{"n_layer": 16, "d_model": 576, "n_head": 9, "n_kv_head": 9, "head_dim": 64, "d_mlp": 1728, "vocab_size": 50257, "activation": "quick_gelu", "norm": "rmsnorm", "norm_place": "pre", "norm_eps": 1e-06, "positions": "rope", "rope_base": 10000.0, "rope_fraction": 1.0, "qk_norm": false, "attn_scale": 0.125, "bias": "all", "tie_embeddings": true, "parallel_block": false, "init": "orth", "init_std_qkv": 0.0156, "init_std_o": 0.0, "init_std_up": 0.0156, "init_std_down": 0.0, "optimizer": "laprop", "lr": 0.000352, "lr_mult_qkv": 0.7, "lr_mult_o": 1.15, "beta1": 0.95, "beta2": 0.95, "lr_head": 0.00363, "grad_clip": 1.0, "warmup_steps": 532, "schedule": "wsd", "decay_fraction": 0.667, "decay_shape": "linear", "final_lr_fraction": 0.05, "batch_tokens": [65536, 131072, 196608], "seq_len": 1024, "doc_mask": true, "train_tokens": 953900000, "steps": 8215, "dataset": "wikipedia_en"}
Each number is 128 + 32 x the weight over its row's rms, rounded and kept within 0 to 255. Layers, rows and columns count from 0. The size above them is the row's rms in percent of the matrix's.

# layer 9 MLP down (transposed), 1728x576, rms 0.0226, rows 878-901, columns 144-287
size [ 90 118 104  92  91  91  91 120  88 109 102  96 100  87 108 108 100 108  94 108 109  98 102 115]
[[170 169 115 131 121 134 180 148  84 144 170 146 133 153 131  66 133 122  98  86 127 133 188 121 126  98 130 135 155 111 165 131 141 133 114 153 125  76  74 157  50 171 211 157 121  63 119 140 147 127 150 154 135 161 157 122 182  89  82 172 158  79 135 108  70  50 172  99  88 116 120 152 137  85 121 112 139 137 137 150 138 120 140 103 111 151  68 158 113 174 131 128 222 153  90 158  67 136 145 162 159  73 125 168  95 144  82 112 117 100 127  66 179 162 129 154 143 153  86 111 101 153 123  94 100 139 130 124 125 116 126 162 128 158  83 114  77 145 122 139 103 169 103  57]
 [112 179 138 119 142 110 141 115 106 162 159 143 153 115 166  90 163 118 114  96 105 147 195 124  94 106 122 113 180  97 125 109 177 127  89 102  91  80 101 181 158 142 151 103 118  54 138 117 108 124  65 149 153  74 122 117 130 183 125 105 101 209 103 100 167 141 125 147 138 124 168 100  97 108  91 121 137 180 100 123 139 127 107 181 154 138 145 128 122 130 115 109  85 128 103 116 137 148 186 161 130 145 159 166 111 122 150 119 146 134 173 136 136 108  68 140  97  74 197 114 148 140 157 124  96  90 111 155 158  65  95 168 133 146 179 149 153 144 176 155 111 119  90  94]
 [159  94 146 118 117 143 109 159 105  73 124 157 133 128 100 141 120  91 129 230 149 157 192 163 104 106 181 148 142 175 133 169  98  68 131 112 147  69  89 153 118 112 156 165  65  91 117 113 116  93 123 103 120 108 147 151  57 100  80 122 163 177 128  96 124 137 148 202  96 114 122 173 155 154 139 119 158 172  68 127  45 132 105  78 140 148  62  97 110 151 106  76 120 183 127 107  39 133 121  79 161 136 137 134  96 106 131 105  55 134  32 122 131  73  99 162  95 106 106 101 169 149 130 137 190 116 124 196 132 108  73  81  95 117 169 107 131  66 127 160 103 159 124 141]
 [138 105 115 165 170 167 127  70 178 138 238 162 190 150  43 109 124  98  89 123 108 105 141 178  87 104 149  98  67 103 178 156  93  97 106 133 107 125 117 179  98 157 175 173 104 153 123 108 167 140 102 170  90 154 136 147 100 144  84 144 116  43 130 154  92  97 186 126 150 127 148 124 106 160 151 122 122 103  51 142 150 122 104  97 102  69 100 182  64 133 144 167 151 122 137 128 157 150 113  80 130 168 188 115 143 181 126 135 152  91 125 131 145 172 109 123 178 103 168 115  84 163 102 105  65  99  88 142 148 120  89 167 136 158 118 133 102 109  97  74  99  99 138 119]
 [131 156 109 122  90 115 143 152 168 132  76 157 116 123  97 133 106 112  46 125 145  75 104 128 141 111 152 115 179 103 161  85 125 167  80 125 133 113 132 102 111 116 145 132  95 150 155  68 120 164 103 105 162 143 160 120 117 166 132 166 134 203 146 103 156 143 135 113 198 116  99 167  96 128 109 121 131 190 142 124  68 174 147 157  52  94 121 114 111 144 145 127 174 112 168 170 157 154 133 162 117 136 103  65  70 127  73 109 100 162 154 187 143 156 100 175  56 144 110 111 137  79 149 125 110 151 103 165 150 116  66  63  84  79  58 136 181 157 160 100 135 139 161 129]
 [126 144 108 115 134 115 113  65 174 116 150 121 101  81 110 113  95 135 130 112 118 158 126 149  87 123 125  91 156 133 125  94 126 103 120 137 130 161 111 126 106 133 124 136 136 177 146  97  86  88  72 118  98 137  99 113 118 100  71 106 122 138  82 179 142 161 135 196 129  97 143  59 126 114 128 138 200 128 130 113  96 122 129 123 135 169 178 165  73 136  95 137 101 112 133 135 177 154  93 132 157 168  83 118 192 100  70 148 183 138 129 140 165  84 111 101 145 148 122 123 109 143 135 174  92  94 125 139  83 102  77 139  69 129 133 144 111 153 150 128 123 102 114  85]
 [150  92  82 178  52 133 170  83  48 131 134 128  94 195 149 123 136  92 116 154 159 149 126 136 125  90 157 194  81 155 175 154 120 129  77 121  81 106 133 159  80  83 143 154 143 102  86 125  95 165  66 146 132  59 135 165 107  72 135 145 139  86 160  76 118  60 160 167 161 117 147 152 157 105 153 136 128 121 148  70 100  80 136 173 137 125 124 103 128 200 148 178 144 137  85 119 172 183 148 166  92  88 149 110  97 150 133 172 148 134 113 152 174 131 168  95 106 177 138 131 165 130 114 100 177 125 148  85  71  52 104 105 132 159 134 161  74  79 158 141  74  89 113 146]
 [125 183 166 147 151 135 150 102 177 112  70  83 124 114  98 113  73 130  69  99 109 167 118  99 129 140  71  95 155  50 142 105 124 115 174  88 147 103 107 109 131 129 115 123 150 183 186 156 154 155 118 144 153 150 137 117 162 150 115 148  98 183 170 180 147 126 116 203  92 145 101 110  84 158  71 162 134 150 143 107 139 181 122 136  96 107 135  70 119 108 147  93  94 112 122  94 160 117 105 118 125 139  71 120  93 147 131  52 117 137 114 124 117 188 103  67 154 163 122 111 135  59 134 107 155 104 183 104 165 114 123 119  79 128 129 112 125 103  68 151 184 161 103  55]
 [ 83 132 124 128 153  98 131  82 103 113 110 152 146 121 159 143  99 133 169 115 140 152 111 167 110  79 185 127 159 135 144 130 106 137 116 106 120 110 178 159  99 156 117 120  72 126 179 142 120 210 107 151 115 141 125 141 128 132 115 128  97 156  78 114  86 160 154 139 192 157 108  88 166 132 180 123 124  94 100 146 109 119 134 133 138 142 149 175 136  88 146 170  86 161 114 160 135 105 163 108 106 113 134 152 115 164  95 171 122 160 111 127 133 135 110 104 132 137 132 120 109  62 154 142  97 164 195 136  96 159 120 130 112 158 153 151 100 192 177 143  95 143  92 136]
 [182 144  97 199  98  85  99 174  69  83 118 124 113 135 144  50 133 123  83 132  75 176 164 115 119 175  74  97 102 157 112 101  74 147 138 108  87 132 155 100 126 120 102 165 134 118 128 114 168 126 165 158  98 128 176  97 205  79 175 105 123  82 140 135  80  93  80 159 129 130 105 127 155 136 131 153 119  88 168 176 153 162 160 143 128 125 129 116 181  99 127 143 140  96 101 121 101  91 150 169 208  88  52  83 159  82 124  83 146  87 103 140 203 140  85 101  92 151 122 125 129 180  83 169 128  89 111 121  81 229 143 120 134 119 169 123  75 186  94 154  95 123 110 191]
 [102 155 132 133 111  94 118 173  89  72  26 151 151 143 123  69 134 121  62 157 128 145  90  54 155 129 160  63 115 166  75 177  78 107 123 153 108 154 137 213  87 135 120 116 151 119 139  91 100 148 129 152 146  90 128 151 148 134  74  86 126 160 143  67 116  81 135 220 145 131 134  90  74  47 102 140  86 120 134  92 156 129 127 139 136 125 112  85 122  91 115 133 147 114  78 139 128 120 173  75 158  96 146 143 120 135  54 102 173 153 131 139 163  51  85  85 190  95 185 144  78 143 158 163  91 102 141 138  83 129  92 146  87 189 107  79  94 140 158 158 114 145  67 133]
 [115 127 150 144  65 123 124  81 105  80  61 104 174  51 127 161 135 183 134 107 133 132 160 128 144 102  94 154 149 115 111 113 100 117 148 134  87 154 114 128 173 118 125  64 125 151 138 145 195 188  97 112 137 153 131 184 131  86 104  92 102 255 131  58  81 136 143 139  95 218 126 136 144 128 103 155 180 124 139  70 110 132 184 150 139  48 156 112 112 119 173 207 130 139 113  81 125 147 113 107 103 100 134 136 207 142 168 144 112 169  93 149 145 141 133 111 122  88  67 167 152 160 128 133 135 147 122 142 144  98 105 159 134 129 103  82 134 203 145  44 134  65 123 120]
 [114 198 126  91 143 117 195 181 126  96  72 162 116 188 155 122  53  85 126 137 137  75 106 144 116 148 175 147  76 126 109 169  78 132 144 175 148  73 186  98 161 109 125  71 112  92 104 114 113  70 168 132 169 123  92 142 130 105  94 152 104 114 122 109  75  71 129 102 130 146 117 121 171 129 105  92 115  87 168 104 128 112 158 162 138 117 193 138 120 139 170 123  98 116 144  89 181 165 121 133 131  66 168  91  82 106 166 140 139 150 138 155 101  99 180  98 132  97 160 160 128 111 195 146 124 108 169 151  82 120 160 106  94  94 146 160  85  50 107 139 137 163 142 116]
 [139 148 119 121 109 126 167  96 132 150 145 152 109 123 106  95 185  85 125  77 140  83  72  94 133 108 144 147  63 210 160 143 154 136 132 166 191 131 114 170  93 105 124  94 149 172 194  76 146 172  89 133  88 113  93 104 183 116 140  89  71 165 151 137 123 105 111 138 163 165  90 106 142 144 112  73 157 118 108 146 112 132 154 140  90 100 143 135 109  84 158 122  94 165  99  82 163 114 167 116 144 123 149 156 138 113  95 131 118  72  61 167 129 140 142 128 154 153 113 137 136 116 164 147 129  56 156 129 137 102 158  98 100 236 127 138 124  79  94 152  87  89 127 105]
 [186  87 142  88  93 132 114 143 159  70 183 114 124 156 153 155 116 135 120 144 180  90  87 130 153 145 130 125  86 159 162  99 140 164 108 142 150 108 131  97 161 120 135 122 137 147 136 107 115 166  76 169 127 134  99 144 114 120 164 157 128  80 119  82 134  74 155 153 167 113 129 103 151 125  47 114 143 136 105 153 136  87 126 107 177 135 128 112 155 162 117 113  84 150 126 142  96  89 132  61 123 116  83 137 153 120 147 110 119  99 139 135  99 116 159 172 139 101 135 123 152 115 184 138 175 159 192 157 134 173 134 122 106  97 124 102 213 129 106 113 150 129 159 132]
 [107  83 152 127 159 152 136  90  96  60  90  81 152  61 104 140 126 115 146 123 127  92 170 151 151 160 116 138  92 147  84 127 170 170 116 115 121  99  95 147 102 106 131 150 163 202 118 159 162 177  50  68 132 108 148 140 130 123  93 160  96 227 162 165 125 157  90 100  68 218 125 132 169 140 153 165 131 151 123 149 109 143 161  87 165 108 115  66  67 131 117 120 178 153 146 136  88 169 165 129 133 110 137 157 115  62 122 104 167 147 137  94  62 107  85 149  97 128 130 104 158  95  81  59 141  83 127  75 178 125  84 150 151 110 187 194 125 135 149 111 150  69 132 133]
 [103 113 104 129 103 133 186 163 133  83  88 155 148 153  99 142 134  82  86 152 116 138 176 144 163 134 123 166 138 122 123  36 167 169 139 131  74 153 171 137  79 126 144 105 140 119 169 191 153 111 117 103  86 125 112  86  74 146 101 133 118 172 136 134 134 116 142 105  73 141 140  80 137 225 168 125 162 156  91 133 104 144 106 180 114 142 169  61 114 148 130  84 155 186 113 127 163 146 128 164 128 100 179 114  63 162  88 125 145 134  94 124 152 126  99 145  90 147 152 154 173 118 145 108 140 105 151 139 186 116 107 120 128 101  83 102 112  94 139 100 137 145 176 135]
 [ 88 124 148 211  85  89 145 195  89 117 141  82 172 105 110 181  99 168 115 157  81 122 125  86  89 135  97 139 121 119 159  83 120 180 124 161  85 153 204 131 121 172 193 112 133  83 145 138 181  78 130 113 141  89 110 145 103 131 133 138 151  99 104 160 136 138 134  97  72 142 155 168 130 165 148 221 144  79 161 108  73 148 156 149 201 164  79 114 128 137 127 127 108 120  99 161  96 130 206 183  98 209  82 174 119  91 178  80 175 142 121 115 161  82 130 142 170 120 155 159 144 125  65 114 108  77 137 136 118 148 160  97 141 205 124 111 118 192 109 190 123 117 151 161]
 [140 135 150  78 127  51 133 167 158  87  65  85 149 189 111 103  96  67 144 150  99 121 183 158 111 117  98 132  88 182 136 127 160 113  67  97 100 207 129 125  99 130 117 164  63 117 102 139  93 133 105 168  81 103 112 116 157 122  55 124  84 159 132 156 121 110 157 136 158 127 168 126 167 150  98  89 104  86  98 176  89 135 145 165 118 160  97 186 110 102 165 131  86  94 129 133 129 102 153 170 160  97  56 146 163 128  92  79 136 122 112 154  93 147 114 136 179 120 138 157 136 122  82 111  84 139 158 178 153 119 149 165 140 102 120 123 116 121 142 164 136 143  96 147]
 [126 146 102 148 154  98  63 113 113 131 165 124 131  92  81 178  88 131 139 102  75  84 160 162 114 127 122 121 175 104 145 124  96 127 117  97 187 124  96 151 121 119  84  84 159 127 146 107 114  64 115 125 147 126 112 206 195  83  96 192 101  90 200 175 119 187 145 136 116 190 159 126 184  83 108 140 173 132 108 135 112 158 116 139 141 129 101  92  63 107 133 137 143 138 155 149 114 121 142 133 101  93 123 107 186 147 129 143 108 182  71 108 140 136 139 144 111 116  69 126 129 144 125 152 140 102 136 122 185 128  18 157 176 119 204 111 141 169 101 177 120 126 157 101]
 [153 131 108 167 120 124 129 129 125  72 154 137 161 158 112 138 129 124 129 176 137  87  52 158 142  60  77 118 133 177 114 118 199 143 128 191 158 178 141 156 119  64  97 141 101 129 137 144 108 121 144  71  77 122  98  91 103 106 139 128 100 117  74 130  77 149  98 149 183 110 116 125 123 105 115 132 175  96 177 124 114 100 149 189 141 168 140 196 141 140 160 131 107 157 171 195 135  88 106 175 101 114 128 109 166 130 114  90 184 165 119 115 117  88  74  91 107 139 129 119 106 110  66  76  54 164 119  84 106 133 126 118 113  93 130 167 109 153 126 164 133 123  71 130]
 [129 129 158 205 132 154 107  90 107  78 120 165  92 157 125 131 142 163 105 167  99  74 156  68 184 163 114 122 144 138 102  94 108 106 100 107 143 106 126 149 132 129 175 178 176 112  81 128 123 150  68 118 134 142 114 103 137 145 143 136 145 126 199  82 233 171 150 110 107 179 124 142 137 110 122 175  92 114 151 160 110 130  68 103 164 140 127 122  83 123 156 126 126 153 201 164 159 131 161  92 127 149 128  97 133  97 128  76  60 141  78 115 167  86 107 159 128  95 116 138 128  73 138 102 127 128 140 174 159 138 120 114 118 125 144 104  97 172 109 112 149 108 107 145]
 [128 168 143 104 137 157 124 149 127 125 129 124  73 147 121 155 109 163 167 148 186  64 145 117 158 131 106 157 149 121 180 122 126 162  20 117 107 131 191 139 100 171 166 115 150 137 133 129  86  85  90 123 157 130 142 109 104 169 156 141 120 121 126  90 182  90  97 165 166 133 158 103 118 140 164 110 119 167 114 126 150 154 142 141 141 138 146 163 162 159 193  80 106 123 192 106 121 135 145 119 122 117 143 131  61 169  69 111 121 111 118 165 182 174  98 140 132  72  90  97 131 162  72  36 117  81 136 100 122 119 143 147  79  97 174 121 107 128  82 129 155 142 143 110]
 [129 153  85 189 139 163 111 148 141 127 120 156 184  18 113 106 166 113 115 131 157  96 127 131 162 144 164 167 169 101 156 153 162 122 200 115 184 173 119 140 100 153 115 121 154 131 113 130  99 129 152 154 126 141 152 158 163 187 168  72 201 183 237 120 110 113 140 141 114 166 129 136 154 131 109 168  94 124 158 119 141  91 113 124 129 120 141 134 109 104 170 114 141 123 124  92 128  87  66 182 132 148  98  60 164 114 126 122 139 134 110  83 162  97 182 194 112 130 151 108 176 145 128 138 114  85 168 114 145  99  54 129 145 125 108 129 124 137 114 146 143 162 169 189]]
# layer 9 MLP up, 1728x576, rms 0.0258, rows 879-902, columns 144-287
size [112 105  98  96  92 100 112  88 105  94  86  96  85 102 105  97 106  97 101 105  95 102 100  91]
[[147 112 160 161  99 178 138 141 117 125 127 102 126 221 103 130 128 170 164 152 139  96 145 132 160 138 138 235 103  95  55 134 123 153 129 107 127 111 166 143 110  84 120 155 131 151 133 103 150  96 101 151 173 134  55 105 137 103 118 103 195  86 141  48  93 141  83 132 120 131 117 211  46 160 124  89 121 113 135 139 180 160 123  93 131 163 155  60 134 105 102  36 109 156 167 108 163 110 110 161 186 134 118 146 177 123 116 168 130 169 136 161 159 137 118 116 115 128 139 160 128 129 135 123 157 110 125 117 131 126 119  93 133 145  98 154 133 123  95 126 130 102 153 145]
 [112 145  94 132 107 164 148 149 133 142 181 148 126 128  91 105 145 111 170  85 140  87 104 140  83 166 117 150 100 129 125 155  75 107 140 106 142 209 134 112 168 149 107 109 157 183 132 158  91 122 127 118 158  90 181 133 122 136 134  89 180 131  76 144  43 106  92 170 135  96 142  78 114 160  99 109  93 139 153 116  96 147 152 164 131  95 112 143 166 163 137  88 166 171 127 131 130  98 126 111 104 138 147  82 153 158  88 188 151 127 143  96 207 114 135 101  84  77 138 136 138 141 132 150 168  88 131 136 143 149 142 211 106 177 133 146 126  96 122  76 123  79 133  82]
 [144 119 150 115 175 151  77 125 117 126 140 109  65 150 165 152 140  60 148 140 104 115 139 150 163 108 144 109  64 128  61 118 100 131 140 111  74 120 118  75 155  95 202  77  58 110 111  92 141 126  77 112 123  27 102 172 136 130 150 108  80 114 149 135 104  81 158 125  78 101  92  99 117 109 150 106 147 118 160  69  81 181 140 125 103  94 160 155 155 103  70  89 113 168 142  58 136  97  66 157 160 115 135 142 122 125 125 150  55 163 133 124 143 146 151 105 114 110 152 112 140 132  69 152 119 164 124  82 152 189 102 152 106  94 132 140 151 134 154 139 167 153 120 128]
 [148  95 163 131 133 118 144  74  77 157 168  94 137 149 100 151 147 139 172 117 108 128  78 132 147 173  90  94 151 128  49 156 109 130 102  71 148 112 151 174 116 145 116  61 108 127  96 168 162 123 120 101 128  74  94 162  46 177 109 123  98  83 136  92 109  74 174 119  78 136 102 159 131 151 136 143 127  90 162 149 133 164 125 126 140 134 165 122 132  92 152  98 154 116 122  47 113 168 124 160 110 174 154 180 203 175 141 150 179 148  67 109 160 191 170 126 190  74 165 132  89 146 140 147 144 124 120 101  71 133 147 116 122  76 149  88  77 146 160 133 100 139  71  89]
 [ 87 196 152 154  78 167 126 163  86 138 131 150 119 135 104 105  83 178  93 181 180  88  54  95 149 135 129  90 137 117 147 171 107 167 151 147  91 120 186 168 144 140 149  78 135 173 108  68 119 113 137  94 158 186 138 128 119 136 165 178  84 127  98 195 126 133 139  66 111 135 118 175 187 146 151 176 122  24  99 200  67 167 192  90 166 168 135 117 184 136 149 128 124 110 127 134 104 117  91 118 121 105  90 182 128 154 151 143 137  50 117 198 123 211 144 118  90 113 124 158 107 151 168 155 133 155  65  83 146 100 150 125 108 127  95 137 137 108 116 136  95 185 155 149]
 [113 102 163 148 151 113 115  98 217 146  91 119 105 105 147  91 139  86 161 115 179 166  91 102 129 129 146 134 103 150 139 122 101 118 117 120 142 158 136 128 149 120 132 196  70 144 177  51 122 112 181  47  99  97 139 101 142 157 107 138 148 120 130 130 130 123 116  77 130 124  93 129  98  99 161 106 160 117 147 107 167 127 109 182 165 146 125 133 133 164 132 132  87  98  66  97 185  45   0 190 134 201 125 151 119 143 130 174 152 127  79 127 133 124  77  55 170 194 130 109 136 126 117 124 174 143 134  98 119  85 120  63 181 102 146 137  92  93 101  99 173 104 100 104]
 [100 136  84 175 166 126 154 129 120 240 142 129 144  98 164  96  73 192 158 182 138 125 164 139 213 122 113 170 120  86 124 122 132 109 134  73 157 141 122 133  95 102 129 104 125 211 126 121 130 136 113  95 164 119 108  99  91  84 124 130 114 109  50 108 139 161 179 187 129 134  95 179 170 126 193 143 116 115 118 125 149 145 141  74 172 158 151  87 148 137 140 142  97 183 153 101 106 114  79 148 193 108 131 153  95 152 157 136  97 154  99 157 118 151 199 137 127 143  87 110 193 152 131 102  87 143  98 148 131 170 149 132  67 110 139 151 158 141 160  84 142  65 140  52]
 [180 174 159 131  74 125 109 119 163 112 163 132  80 101 107 144 150 111 139 170 137 151 105  91 137 157 106 124  83 113 177 150 138 124 131 108 115  88 135 154 116 130 192 108 185 105 103 136 236 174 130 143 152 153 107 105 127 127 112 185 150 110 101 111 154 171 124 104 105 138 133 155  85 114 171  88 128 148  91 122 120 193  75  75 129 134 121 134 148 138 143 114 152  90 115  82 114 115  93 177 205 153 154 118 175  92 120  68 143 119 112 128 112 132 196 110 168 122 171 189 202 205 128 106 151  49 109 158  79  88 143 129 120 136 102 193 151 122 147 137 161 188 159 125]
 [136 165 141 119 108 130 104 148 132 189 132  69 120 128  98 173  72 127 149 150  99 145  92 110 164 219 103 136  96 159 133 150  61 145 125 158 105 163 176  96 167 157  97 138  66 127 139 205 187 123 139 134 114 120 118 102 125 111 150 178 187 115  71 118 170 175 141 101 143 131  93 151 117 159  82 139 116  74 141 113 115 125  94 173 180 155 104 139  97 184 157 117 167 168 100  73  96 133 102 174 110 179 189 133  85 100 176 134 141 186 165 145 159 126 124  99 114  75 117  94 102 138 148  77 141 136 116  80 104 122 104 125 127 112 116 199 132 166 140  40 144  96 153 167]
 [166 171 102 121 132 160 193  69  99 186 132 101 135 101 141 174  40 154  74 116 115 103  98 132 199 133 139  79 124 160 106 175 153 117  68 119 128 107 187 126 117 198  86 152  99 157 132 141 124 111 136  92 149 174 118 125 109 123 156 128  74 133  99 124 153 129 149 131 127 118 172 144  93 186 122 153 133 131 138 137 144 181  92  48  96 112  88 172 173 134 169 151 151 124 141  74 155 149  87 148 129 152 113  91  84  98 145 143 141 151  73 122 158 127 206  91 130 109  41 131 121 112 178 142 140 156 163 128 133 101  81 138 104 114 131 143 112 110 137 151 113 131 127 139]
 [112 116  60 121 151 110 123 206 147 132 164 119 105 184 135 108 106 115 138 107 135 190  96  83 117 119 130  97 147 122 146 121 142 168 116 110 125  96 113  94 111 150 156 167 118 131 100 131  84 119 147 109 146  98 113  62 139 165 148 166 100 131 131 149 175 114 133  90 119  90  78 176 147 121 150 145 107  83 103 168 126 149  90 127 120 119  74 138 152 172 135 134 129 175 114 162 126 105 115 133 151 122 109 139  80 135 101 105 100 105 126 145 128 140 110 123 136 140 154 108 100 145 125 180 180 125 206 107 137  95 174  93 141 127 112 139 138  61 137 184 125 166 147 129]
 [150 133 101 157 125 132 208 124 130 188 144 116 117 188  97 155 103 144 177 114 172 146 182 174 138 143 126 126 143 151 147 101  78 124 180 101 151 187 143 179 104 105  85 152 107 154  84 200  62 122 191 101 128 104 111  97 129  91 169 133  49 102 117 120 199 117 168 176 152 106 145 124  98 209 160  97  77 143 151 132 158 182  69  86 206 127 118 102 120 114 151 126 129 106  88 166 103 160  84 157 114  85 170 121 108 147 104 169 124 102 106 147  76 153 167 130  82 140  97 188 120 166 102  66 129  98 156 100 209 150 164 154 155  98 157 136  83 138 172 145 147 108 129 139]
 [125 140 116 142 178 106 108 113  95 151 113 107 168 129 115 152  70 147 110 154 124 119 161 124 103 169  93  87 137 101 129 147 109  87 127  78 102 137 111  95 158 170 108 101 143 120  33 148 113  92 151  94 155 126 169 187 113 139 143 140 189 118 149 111 129 117 104 117 153 154 185 164  83 116 182 178  81 122 188  78 104 151 148  87 117 129 177 159  99 139  87 140 205 121 184 139 168  99 112 123 120 179 113  95 154 132 141 107  77 163 184 152 176 156 121 137 103 122 149 152 110 128  68  82 151 167  99 125 134 121  70 156 161  53 146 133 163 161 125 134 155 113 107 140]
 [129  45 123 161  73 134 131 136 188 144 102 135  77 107 109 103  96 146 177 124  87  98 185 189 157 106 152 107 149 155 128 153 123 151 115  69 156 142 159 122 159  72  51 116 121 158 108  91 130  93 165  99 136 120 119 122  92 180 116 172 158 124 159 134 117  70 145 119 107  95 161 145 137 195 139  82 119 191 170  87 119 147 131  85 146 146 153 149 146 129 156  97 126 145 112 111 124 110 134  97 128 123 138 146  96 142  94 187 176 123 147  76 131 136 151 108 113  79 114 179 130 180  84 136 142 168 129  67 120 127  65 148  97 131  85 203 135 114 110 131 175  99 128 110]
 [107  64  97 110 131 162 194 164 140 183 144 106 129 109 171 176 117 121 144 146  92  84 162 125 101  67  60 156 152 143 135 158 136 162 158 146 131 141 106  84  70 106  79 122 142 182 126  81 171 157 104 157 121 181 137 102 124 109 173  71 133 130  91 128 113 100  90  90 199 127  97 134 121 142 184 182 117 131 128 143  89 161 134 203 119 145 190 170 153 134 125 110 125 119 129 116  97 142 122 139 125 107  94 138 189 139  53 146 168 156 101  95 109 115  85 132 136 130 152 131 192 110 113  98 151 100  56 126 148 173 137 126 145 165 151 144 129 151 111 108 131 101 186 151]
 [135 120 151  87 126 134 116 156 198 143 143  79 110 103 136  95 138 151  97 114 140  97 112  91 113 143 128 137 118 140 174 154   0 163 105 125 116 136  71 172 167 166 115 119 166 127 134 125 128 122 127 147 138  90 138 100 110 122 141 145  97 115 187 159 114 129 141 160 149 149 126 113 113 118  97 110  76  95  99 172 128 153 152 106  92 115 129 126 174  99 153 200 145  96 117  60 147  26 172 118 146 116 111 130 165  81 152 161 134 145 112 140 153 168 126 103 174 136 196 125 106 120 113 206 166 117 169 111 103 130  83 155 125  91 169 123 160 160 185 104 112 142 121 116]
 [ 73 139 156 139  56  93 207  96 132 109 135 163 119 178 121 131 123 194 117 148  81 167  91 103 168 106 124 134 149 141 116 151 152 136 165 169  90 137 157 136 114 135 151 157 147 137 120 164 146 122 143  47 135 158 116 160 166 201 193 112 150 100 103 124  86 122 128 123 107 126 140 159 135 149  68  55 168  80 141 133 152 143  98  95 101 188  88  96  80 114 146  90  92 121  90 122 131  75 164  95 152 160 168 139  94 169 127 116 183 137 171 133 124 151  50 180 194 151 125 117 169 128 168 163  99  93 146 144 137 160 145  78 130 135 118 149 119 120 139 149 117 121 116  67]
 [125  72 150 155 131 102 110 114 148 108  76 145 122 116  79 143 117 118  73 131 152  97  91  79  70 146 135 179 133 137 132 106  93  77  72 126 112 112 183  69 132 152 117 100  89  64 167  95 100 130 126 117 181 213  95 131 159 145 102  70 103 141 172 145 197 156  94 174 132 126 118 160  92 142 146 143 165 106  89 134 123  97 101 164 146 162 113 124 177 132  85 101 115 109 149 174 155 176 145 119 180 132 123 108 189  89 164 165  85 150 111 153  87 141 131 160 130 146 183 130 132 116 101 157  66 130 144 209 110  95 160 111 108 149 109 194 121 139 144 116 121 156 141 144]
 [138 105 176 138 163 169  82 110  95 125 103 100  84 129 122 115 122 125 118 133  98 133 183 116 207 138  73 131 109 149  78 135 147 131 123 143 117 115 147  56 117  86 106  98  90 148 145 144 133 102 168 125 118 174  95  76 155  91 166 144 123 117  74 104  86  91 184  68 107 135  94 157 105 166 145 163  91 123  81 117  38  79 176 100 136 157 187 131 116 118 144  93  85  44 111 118  80  94  78 133 155 131  64 147 102  91 144 104 150 143 167 154 137 124 165 130 157 118 145 152 132 116  96 131   1 106  67  99 126 105  75  49 113  88 114  78 126 123 149 102 131  78 102 109]
 [111 135 103 132  63 113 128 141  85 163 136 135 112 142 107  45 115 122  97 113 102 121  85 152 163 160 140  91 136 131 146 133 147  28 105 127 140 144 113 161  98 146  46 136  51 166 153 167 108  47 161  99 155 128 121  85  91 106  96  85 121 135  60 171 106 154 156 125 143 116  81  60  85 105 150 165 213  85 141 136 124 127 172  98 187  92  54 120 148 143 106 121 203 127 100 159 101 141  67 121 141 152 104  98 107 157 126 106 124 193 173  87  46 120 169  89 104 159  91 109 134 131 145  90 106  99 121 176 182 112 142 160 138 139  73 139 126 137 123 113 135 116 144 136]
 [153  39 141 132 100 118 157  64 113 135 177 128 207 112 146 134 145  94 128  95  97 178 140 150 130 123 151 127 149 117 126 133 146 130 115  89 115  86  85 146 171 141 118 117 150 148 216 138 161  56 148 105 184 129  63 160 115 117 126 160 100 101  80 112 176 151  84 126 138 116 122 111 113  97 138 161  88 109 104 136  66 144  93 159 126 205 140 156 167 170 131 187 121 110  78  95 135 116 137 157 111 128 142 158 115 162 141 132 126 158 103 162  78 129  43 106 139 159 135  90 130 118  80 133 143 157 156 150 108 131  97 172  96 137  61  53 129 118 100 161 108 151 136 148]
 [128  96 126 172 125 140 148 111 158 136 124  42 124 185 107 165 109 148  98 160 147  33 118 121 164 163 147  97 125 104  57 121 137 138  84 132  96 139 109  93 135 132 100 132 119  92 127  51 145 153 191 105 134 116 103  66 171  59 211  86 140 115 155 216  78 142 155 175 133 128 190 163 141 116 110  80 179 116  82 162 101  97 153 102 116 158 109 143 120 113  89  95 105 130 149 102 128  76 116 167 133  79  99 149  82 106 124 195 126 100 131 127 128 207 144 162 125 114 129 171 164 125 126 166  73 110  71 145 146  96 122  92 101 113 111  79 185 106 199 120 164  43  58 110]
 [ 99 140 225 110 148 179 157  52 146 152 148 136 116 116 155  89 120 147  97 136  84 101 108  93  69 137  41 147 140 153 127 120 118 175  84 122  83 130 185 106 175 114 117 150 119 179 195 151  91 144  87 128 141 200  80 116  95 127 121 134 134 113  64 149 200 125 167 122 117 140 162 168 104 121 116 162 148 127 117 134 153 140  74 116 168 150 161 159 125 167 113 131 132  90 134 173 157 117 169 137 152  90 138 155  94  99 158 160  92 124 129 166  87 169  81 104 195 182 149 128 101 117 151  95 115 146 139 160 155 144  99 156 119 217 112 141 163 153 104  68 162 111 124  96]
 [ 82 171 137 118 152  94 147 133 116  93 127 114 161 132 143  99  94 161 123 136  98  91  82 156 113 124 121  81 119 119 132 144 109 123 153  99  77 211 190 113 246 123 110 159 101 156 183 154  95  85  89 125  81 124 136 133 138 138 104  91 152 140 158 150 156  94  93 166 126 110 119 172 104  91 111 140 112 118 104 176 108 110 133 129 147  86 164 123 123 139 147 108 160 164  89 167 154 129 108 144 125 123 165 142  68  98 118 150 114 165  56 127 143 182 137  54 204 105 162 174 121 178 112 122 124  94 139 156 143  69  90 144  99 125 119  88 161  70 156 155 163 171 142 162]]